{
  "d_model": 320,
  "head_dim": 32,
  "qk_norm": true,
  "warmup_steps": 120,
  "schedule": "wsd",
  "decay_shape": "linear"
}
Each number is 50 + 12 x the weight over its row's rms, rounded and kept within 0 to 99. Layers, rows and columns count from 0. The size before them is the row's rms in percent of the matrix's.

# up: layer 21 MLP up, 1600x320, rms 0.202, rows 1185-1188, columns 160-319
# down: layer 21 MLP down (transposed), 1600x320, rms 0.0877, rows 1185-1188, columns 160-319
up1185 103:50 59 45 53 57 57 47 40 58 47 68 41 63 57 84 40 52 68 45 49 46 27 51 42 42 41 36 51 53 18 50 54 37 54 58 78 53 48 79 45 35 34 60 41 56 74 38 58 57 46 33 60 47 25 25 44 37 66 44 53 58 58 64 49 45 68 39 59 59 48 46 37 57 49 47 66 66 38 45 53 36 41 52 62 47 65 39 26 51 45 34 59 69 59 31 42 51 59 52 48 51 75 47 29 62 47 42 37 38 48 47 59 51 63 56 51 67 62 52 54 49 35 61 49 55 43 44 42 65 38 36 37 45 57 42 51 27 70 53 70 46 58 57 46 50 65 56 64 68 51 49 40 54 52 70 66 54 56 41 37
down1185 100:58 65 32 37 68 78 38 40 56 46 51 38 65 64 45 44 65 54 22 45 40 53 54 71 51 62 55 59 64 52 50 44 38 38 61 62 70 54 65 48 61 48 37 35 60 59 66 40 64 75 52 58 48 53 58 67 42 41 58 31 61 57 57 44 54 65 45 55 51 65 51 56 47 30 71 51 43 37 43 43 27 48 42 52 39 56 52 33 47 34 46 37 42 52 62 52 47 47 40 34 50 60 44 37 63 25 49 53 50 40 60 40 40 59 32 50 47 64 50 60 57 50 58 47 45 39 39 39 69 34 59 47 54 52 48 60 51 47 52 53 44 46 54 88 48 44 53 63 52 42 43 37 71 43 43 62 27 19 56 54
up1186 105:66 69 45 32 48 47 49 65 66 57 54 41 77 61 28 61 49 47 62 52 39 64 46 48 24 41 35 61 47 57 56 63 39 69 32 82 40 44 61 27 62 43 37 11 52 33 32 65 35 39 63 50 47 40 50 76 62 51 46 40 54 55 52 58 56 37 46 32 70 37 53 73 41 67 52 48 40 52 32 49 43 45 73 56 37 52 59 39 44 48 77 71 69 32 57 47 59 58 77 48 17 53 49 38 51 44 42 74 61 67 40 73 55 34 45 22 38 38 45 62 55 64 30 35 45 31 75 61 44 38 78 55 39 42 45 40 45 60 48 33 53 61 60 37 47 37 36 59 55 31 60 37 44 56 51 64 43 58 53 35
down1186 106:70 54 53 71 45 61 49 57 65 62 38 53 43 62 36 47 53 58 56 62 53 40 32 56 49 41 39 65 42 61 49 54 46 49 17 49 60 57 77 51 72 43 51 27 51 41 40 51 47 30 55 36 34 45 63 51 64 39 62 38 66 58 65 43 66 56 64 43 54 58 49 44 48 51 22 62 34 32 44 49 41 43 44 55 35 40 70 67 66 60 47 73 51 36 34 50 43 42 43 72 20 51 60 53 50 36 22 64 55 65 38 63 38 51 39 24 55 55 57 70 64 50 42 70 24 50 51 47 51 40 68 55 56 49 42 53 52 45 35 48 61 66 64 44 62 67 40 36 33 28 43 31 42 45 54 47 16 44 30 55
up1187 104:46 29 52 63 38 47 28 39 55 39 57 28 46 45 43 39 50 41 80 53 41 51 51 66 41 36 72 39 55 26 61 43 28 53 49 54 59 20 55 46 37 63 65 73 50 38 53 60 61 56 58 36 40 48 47 43 54 60 29 38 64 64 44 41 22 42 76 61 49 63 47 62 52 67 64 45 52 28 34 48 53 48 53 35 36 37 47 38 29 46 49 41 53 40 73 27 48 38 25 37 55 48 46 58 49 48 51 48 68 50 35 56 47 64 58 41 43 48 54 49 48 74 35 48 33 43 44 47 53 45 35 58 36 63 32 73 66 47 47 58 63 68 45 56 52 59 31 47 76 69 49 53 59 63 69 60 32 51 47 34
down1187 109:60 57 63 66 53 55 52 44 25 51 40 64 62 42 45 62 60 38 53 55 50 38 36 49 50 62 72 47 50 50 57 50 50 66 63 49 75 46 38 54 50 59 57 53 58 51 54 54 62 62 38 42 61 64 44 29 57 57 50 56 41 40 59 60 41 52 49 54 53 59 55 50 57 35 62 35 42 46 73 37 63 52 66 53 53 51 29 46 57 73 48 54 63 31 65 51 44 44 33 37 65 45 36 49 57 26 59 43 41 68 39 52 39 49 42 55 39 54 42 32 53 54 39 44 54 46 48 46 63 50 66 60 84 66 39 57 42 40 54 47 64 63 29 42 40 32 52 50 46 69 42 64 52 51 69 62 45 45 43 48
up1188 104:63 51 70 45 29 49 43 40 56 46 63 44 47 49 55 34 51 56 36 41 68 50 57 69 67 12 40 51 56 36 47 63 49 56 72 41 52 27 53 40 52 54 47 53 47 12 45 46 58 52 61 63 53 63 55 50 52 50 41 48 43 24 47 36 59 42 53 26 51 54 47 55 62 39 62 43 55 30 55 45 37 52 54 61 47 51 45 35 28 54 40 62 51 64 34 59 40 43 58 50 66 69 50 52 37 65 62 31 36 49 56 46 52 40 50 63 37 35 45 56 48 56 65 63 33 53 52 42 54 48 57 58 41 55 46 67 33 31 53 61 38 62 47 72 75 75 40 54 52 65 53 51 56 36 53 56 42 47 58 46
down1188 103:47 46 57 56 53 48 53 56 46 46 36 27 41 54 43 52 37 33 50 46 46 65 37 46 48 54 48 40 51 36 63 32 54 41 72 51 53 64 71 43 54 50 48 48 67 54 46 80 66 48 51 38 60 41 55 42 55 51 42 57 14 65 41 52 33 59 52 65 46 27 45 60 50 56 46 56 60 44 60 62 56 31 52 55 70 64 67 77 47 60 48 53 45 38 52 47 35 47 60 62 45 56 64 41 50 60 49 56 39 51 36 48 42 60 46 60 50 53 72 36 66 43 58 31 34 58 46 35 47 64 41 33 67 54 59 30 63 56 57 50 34 47 50 65 36 60 46 56 50 69 32 44 62 51 55 62 33 14 66 49